config.toml
n_head = 3
n_kv_head = 1
norm_eps = 1e-05
tie_embeddings = false
init_std_up = 0.0479
warmup_steps = 200
decay_fraction = 0.941
seq_len = 1024
Each number is 500 + 25 x the weight over its row's rms, rounded and kept within 0 to 999. Layers, rows and columns count from 0. Numbers have three digits each. The size before them is the row's rms in percent of the matrix's.

# down: layer 5 MLP down (transposed), 192x96, rms 0.177, rows 45-76, columns 0-95
# up: layer 5 MLP up, 192x96, rms 0.178, rows 46-77, columns 0-95
down45 092:469480473469531490486478450447489482499455474497498476521535462552470474544480524472461466481520532493524467529479500491499505484526528484452513497498512495509494503498505500486521533494495500526499501526528541560537494542505494494508542498526477512484507508515494506531462529489520522452
up46 101:477504526496539521493545535482499507510506471490468524484462513523539500501506517463484502491492476493480478517552535510510490482477442492542523515525513495508471506506478505546476534485517518491464473503474488434487505508437504500493536516547464453485521510503471508505484459505487536469
down46 103:516477434507512487510490483547485485513498518464473483485550518517466516479480484531507509512511505514527487509498481513537485575479544525503443491481465489490507513511523438454512467493471503517487492522487464510471482466481482437487478474474501493537519480516511499507529503510504483506
up47 099:468522508522514455553497518531465471516493508507505498515491477518528509507476493502471474468523532551461493452505502457502502534493455542501516530486511490470513499514456492469527489522500468527517551520512529475502492479518533520520470479519508502488516471510471497482530549538517449520
down47 093:548487512457471517472550495522505477483495520490502512510530488505515493449509471536509510486515527453495534512495475524530523531502485524496501444520531504499472481491543487498517514496542515526509497488500424485527444502482517510467509518507524516496505501475577478525506512517524507528
up48 103:468528478477566476510499476511490496436484532452488526527512474503499499499480501466483485489524492485514519481525511516547457511522536498502524487505563491498491512444544488480454481519519499475495511486502455514504505452493497486513488541503482476487497482516544515453518520533473484497
down48 090:540522526538488543513468516495518482503472437515522500496481493537558487499497500525538483518471471459497482501482498466485505501520469520518477497506461461518464499528474546513533499514444515504507495492507524445485492505496526510504528512453539529472501476510465510518472481516490538479
up49 105:473491505448506524510486475517528487476500503493504523475517466470512509498452519524510430483529501507465475492455512519495497502494545508523553443507529502501527506446467502483476492515475511546510472504506464513481468528481541521553486496500468527522489480481515502497516507488477550487
down49 098:507450514522528476466482496481499511491523489476533480489468582468471539478471472524535529529489525471488511482477556507497523539530460488527505534492533504474518495522506522538521502535514526499535484485485511457532496501527464537513488479513484489510493505486478517509538521466493494486
up50 109:531464475540509515490478513499530522516481526551479491525460520492474500506529576529493493508503530511484463525511531448478483442479534500459522462498501528498466501468497522522510514497473479512514473520473487506511445489486484504519464505499522510513493496516469516472543467493464508523
down50 099:501515503477478510497499501499507484491512483492553493514498456509558519493478453490534535485517463489515543461492489554522508496557462508508466534477480470486516472529494488455511496547547516486473473498496545462520501506470490491529522489499490485515449525465524487500475499501459485487
up51 107:470510481522521474494498504501536518466485489509468534497553484493459529523495525462507520470471459493487476483541473530475512468501497544479545492475486538482508501522518482462538501500473514528514453496535511494547510532488497467477535458492532495512540514491449500464513503518493486472
down51 102:506495503528492506514509513477475511495474509494489506493489469500478498467502467499500487513509538479544481532481529448480500526541505482505435490533495493510526501493482541564499457484540418477487502482488497481462488434513533504521519505510486479505477501530492526517497513457540515520
up52 105:509482494478499546499468487521567486536449511500475479480513502482488537469491524512453483521521522516535497518451513484512511495500468509511496475479483503501536473481472461481557504508505493517469506506459506489531523501516502492463483484516508544522460540532471487503485470443505537525
down52 095:485535496517521447520508517508501475479490488456524481552476497543475432508511476472507540507475470494539499511498489516527508487476514462497514504468497479488481500536529526520505523470484493482546498450520493502468488476538496514543493495462481550490495500481515473470544488518538468488
up53 094:458484516493501483466510448514478473497537517502500459490468490499523480484558505542489481505499501507512519463508525478503521523511502543459544474520474500512511505450512503449497529531504528423526517488500498459459484485476499503511522472517512491523501495506541515492523455488498475460
down53 094:527495529486502514539511535487495572508495453486531544474534511508452509506488474494505499499469508488531492511490516451457465506500505483500445506508511517514492472530534473524516521479517454540481463481504522501500464528485492530523481522528486521477471518517497521515490530565522525494
up54 104:510514524463486473488524541505475490548469480442499489546490486533492477520482470498516511491477484526473507468537486495481542470569508519482463488498474510476531473526505522440524489506526496498506480530482545483506491486480482481513493547491525494489479499506536509485505505553474494458
down54 120:468502509530498534499492505497510509485497502507466476465477466471516544492498501519474495468496511498508486485503511543494502575491502487522502532488493522532512455494500495495484506494485537511542501446496460481447542504477486466455493491485511515489534493487550424488497449497512514542
up55 103:550453502532538505498514545477478472478486481543546515527482533491494480456524501509484530532487488496497492494484509512503543517509470463522532505496528486556519525482519500489505480505517447523480484498489523501508484500501528459539470530477501488492491503453531565498489477474518461517
down55 098:534521529524507476532505482534498538496486492449493483485505452535504500538505497487544479513446519512473530527573483497481509475488523526464503518514493478481530478495475453565512469485486499522510471509486484491499503500469478494501492479519473459526526533517487466501532523488505508456
up56 107:502507547464519481476494487490505476560506481507527514506485547522537464455496506501568460476515478495472456527461479498526492480558451505491484532509487522534494494472507502485508462511518488466481472493534505508493523520513510484486511475514496542480476487521518534533519497509525507457
down56 118:493516484492531504532492497506510491517473485546526477492490515512511459517530508487495464470495483434452484508500513553515443492506507502480536523508495550462485491495514488508486499469542533506540531492493513489456503436527498508515473543533487542455502481467455491506504494494493496514
up57 109:450485507512515479467506475482496473519491501483509510517516493464469509533514500489482486555462499510474502524454475507515486514487501508502464508526574462529525483486463523460505498485510543517513541504456477521553456506481531490514521480475503508466496516500514555485526532472489500536
down57 115:492462532484508505556473467470493480485561499506501511519520504501480458480541494562508484541499525486508519534533549500520499477477485474535493475488488469529490498492503489467503488526453501536488548511521500510463512497520459491461493468492513498510483472527523507461495470480452488521
up58 105:485482548465502469466509522514484477539522473529492511489495519476532487509487459571506528517475523490516462484514512487522524513498459479513517498508503534503507519517484532482470446465509485483565484480455516534484484532513494505521516496523484495527517504498503515457563456477506486493
down58 097:471483477488531513524531472530514516494515503483515492521482525520450506493496512519474503474528473493501520473454504453448524520501519500479509530487534468491528468459456522488488547545523466535470500509524482490469512487531530479502501543449501516493506532497496463525455479523483537506
up59 100:460494484463507504531493453469511517513529488492493546501521507484540506490522509506517513466494512528505475497454540486476490500560504521511548479487501558492473528500502471517493518446470507503499478457525442507535509522472480505481501507511487493495517521474536514456487474475497452539
down59 104:518469524440512468459514464503526527519494503503509545516500494531506518482547481531495485515519484518490499483528508523453470516495479473486536465492463506527487469491526504519538491494554486506484457484491515546512475494494500532501536486474455492540484505507498506441487523542541481520
up60 095:505483496489487514488514494458515443468530496529529480500499505548529446483505479507490502508484480509465510501489539529483514528459515486498519486547493453528511505467505528547465480529525487472490474538496498509503524471509505486511475486533485521507454492536535463524488455505489432506
down60 086:524455499517510537501516498520492498523459485505530528536501434501488458518519528505471495532477510475501495481517494488537476499471489456556452537504523503507541489529529511461526505515461526482493459492481491513479463493463495538471521515540465486475518527465514488504477488491492506468
up61 099:475534549483492483492523466500426490536465485504442512506529486489498483488502493487493483522453504500462490538474527489481501534542549514525520497481511475493527435503500499457495498516470539520519493526507503486504503544514500459501456476520486521478535532481510504475494531484489513519
down61 098:500511427469527495519535466492483466488530516523526490470501489496511497525504513535480519477493488490500501474521471545511513469473524517481488507483519520537497575468517503531508492456505421494493521511512501491470453451488476501515491510492523497490475495514515501494533471494457458483
up62 098:518503526464515502481474538536482541470558531484475481525502479509521506518480524555469474511516486505484520481519497503497479490519487492492543514505540459462459535479488510459486466502521483512498567487510493497526554498480476475506485466474519481491497547524545512482472516486477501505
down62 095:490502498553541516525512464499519479506493508520521565515499523558498464456481477467537506502510490517553449527535523534511480529508546512476515496491479541494500482517526508495511546483487519491512481525435531492466473497474516488477525514521491472497481514494459491506496520501524505511
up63 097:536515545515500483526479518500476521478481499482468502537491501498508480462525506472495487532478488564481507500483442468445499526512478502449515550489517498509522487499501478476531500521533507478505496497541499461494541469506512491505494500484453494526523538464492568503523483518463519478
down63 101:507516522486521457483478481486547497469509515493482451514545484477481516509510489486532514508528479510532528467499504450565475450496537496522525504520483541508512508529533540520467460528465500523504469501517472495479470523514470487495508520477499492461522471537514516510516515510516457534
up64 097:514475457510474484497525496503505526538462488513461541495543509463494489501491497501467550482455527499564455505510490496480514509513521494494541476477513517499463501523536551526458527536500503486507506488492526507493516486480460513495536559446495494474504461504492523514478509483506520533
down64 090:511511542481504504510490517487474505488502513507492492451502511529518549519534499474496511527521491520453571495501487496553498467503504523506478497510489499469538483480450462459550495476535490492506476472501457493501494517503508497507489439529536495485457524507536467487516501552495523463
up65 097:473477475513505483494479495494527519473498505485497534524519496481497531523498500458488459485487518537520492455493473483475501514471527501504485546547540472502508465552559498484533503459521454495514508506504490538507532517488472556468495537448504466458499531483518514473474506504493507530
down65 104:482475490501486501489452510530522480528521485523516498459524447542515506474501523500533513430490482502488498522533449567461521495501472490536518479482514519512507490488503514508464461530500551479486488490489546488508460490469501463486506502553528542529492477491505505521485494516509503488
up66 094:521547483543500492509472533488499517490511523486492474514514466485508480496554521450457483502490474526470524549539511456470509512538515511516543453474481530514487469506520500511486471517539498484486492490534475493449464540527493498485545490454523523495486513526475501512518521524486511513
down66 092:494495488478500495505549489506499492496486504537511554506500497476499511467470496563518517512492534483498479473481469519493499489469537507528461544537488474479544531471501485564492524470440481497507540477489534522516539466503512524537493540525506472496522473478516466466491487481495516515
up67 098:507475477505502502455490428459479495538498497456527487531561497511527484517487515494510513509487466475519499531477475489523487476538537520468498479536494514466514506512488508479504494489480480520495482481519482515551486529504445492516466523530531532497482535495444489460485484463472521505
down67 110:485468535512506491499500512521484569489481501533508500503531536510479502475504513462487488513491504471503510492489503551500539463488509500510511532501520512437500509486526507497489513524514496485548495515443528519491489492485490454515492532475433544486495532506504492482512548535558476453
up68 101:486487512481505500491498501460504512479469486512485483475531498486537521478456531450505460530482495523465476490497569485482501521511482547504482463519493454529488537520512542490488553505497498502512475489563549506501469491500489512544479486506456514521536492509520478513530532494479508536
down68 093:509530523501534477494477480495474461519505504499526500496490522486444539481520532525503523510495500559550465480484517518555518523447502516499428492488480492518492472542501519508513505465517477542508514464557487501461511512499519526491482509486460509490500522502522506492485524470495463472
up69 101:534518480468515430498499509524485488454519517503483513500532495506460506514444466512484519511507485513503500464516499489490522473486479497466481493504476471495479529505493506516467470513503436460500494534501502462502528506536504483552499509469496516528491469451578492482531467507530500505
down69 106:479480493538496547501462508505485524564508509530503491539509496504503500493509520517503488498509510508490503487460507506507518563490511538548470502475454565470502499474520498518493472516432543491546504507539476505534531541466527488479498484458474499474480471521486523506502504522505508510
up70 099:488510486513521500493484500521520488483538481487497512514506492510494515515522496478501524517479512499491504503463498561452479536524477524538523469479571511452485483537511477551546500551498483527450474472465480518498499509506511494528508514497531440506505523495470485474481490450526499539
down70 102:512479540497488458508457488509459508521492471495523468505491532535509500556499470490528505503490489536501524470509499475543478515492494536523494518531452480537523482483491534513512532482495500508538513490550482480487513478460535499459503460485506508470540564466477490526458502503507511525
up71 100:472502488502506521550535509468511488512502508508480547523472466565488550470502470523492491500497547526467506510488452446491508523509473513493515513520505488497508494511465494522508500499560502493549474443514504490539504496516516487509468489520480440518492485508528479480521515498495446482
down71 096:536523490494497526542484558476478516520494525495511493501494510518525490525492495514513494505539529503534483524501511516527500513495542523422513499509532494455463495533493518461462509459496442501474507457488488512522502506548508499473512523489449502481529480504477473534461548525490499497
up72 093:472520544505503494471486544522489499499476540519480509495504484487491426551492536474486477459508513518469487504514483514494522486503490508547491454459537522534526534507518515498493500511498482483530501521473491518509501507491559481456507445496550511441496478497503469522497515517466510487
down72 102:528507519505457512515506503474502471475488469465467472506551488504536500506445502505497477490532534494514488494534541489538546502497491462455498510522484497504489513546464464496475505481542525522495448509499476524531495482541482495497565525504484486541507530508523531505468509484459509497
up73 104:480519487532495486476497532516502485511468472556458510494480519450533494523491531518485509524462510493498525484507526503473549465483480479502507477499547472469535523534494495515513522498506506467510519529509467512481516517500498529471472485518553484548485522502507515448469468506468433499
down73 106:491503544506505478530480531533488514518518504502532474479471532498515480482472515512474515471536538495508529531466458490488497470528464447468484513515475552513508514513495533496474464486500501522506489542492484503483412492503478540551501497518484471505483515488539525532508512537509502496
up74 095:467424481464518505505522494498531532494475499484440491554524518564503507468466495479489547452511523546511470502490545502476507514484499488511513501510490511501509508498491495530469488499522509490531448500504477519494524493493472552506478509560501518510551491504517473508508479500513484497
down74 095:552517460523499530510456482491511547490493472501522527492475501538482523517504516507512490521519495523579494540527448476478479493524507507492490511480462497523506511472542474521509524484470485517457488525504519459493493506460468503507526488496469479534489482511536561534493527512499527482
up75 099:465496526510438519532527519471500471484578516527489532493532503516524480478500492473497493537514515522481437521521486514470481467488500519470532490513497497467511506518464516487477485486546508530498483486485470537478486494490541500511463486469508514516517494511487514533562492455520517480
down75 106:480536483472476534424485517514518489511491510459490492510502506498519490460530522471514532498485496505467515476496482511475485519474469483508439513503496538489496505473492509514499513489468478502435504481535493486484510499549500527536513537528496485466467499502509452522553445522516489537
up76 096:475529498492414463488507509474501530541505517501506499440473526490512538505508503507498481493478510453530521489468503510503492514511510536492511522512495516507497456513468527528444520489514482525509503529552516497512484507533474495546500561508478503496462500530491497481551519463521529502
down76 100:475482503529494486547457500503464520514543534516476505514492508505491468482518483484487505503508484508473494560535477422523514470517484500495436492510497510517502519495485532520513529523500525502453460473503445494489510498484486521513500442471493463504506475522500501511437499506480500536
up77 098:471514517515491531562519528484497497490469563510508521450521516496458510468515471481513478492476537484511514472512482528497440497500479538535504467509488488481539472492469495534507478499530513484491545448491534496499523490528483486536487524534492532520470490497487495492466530462527489480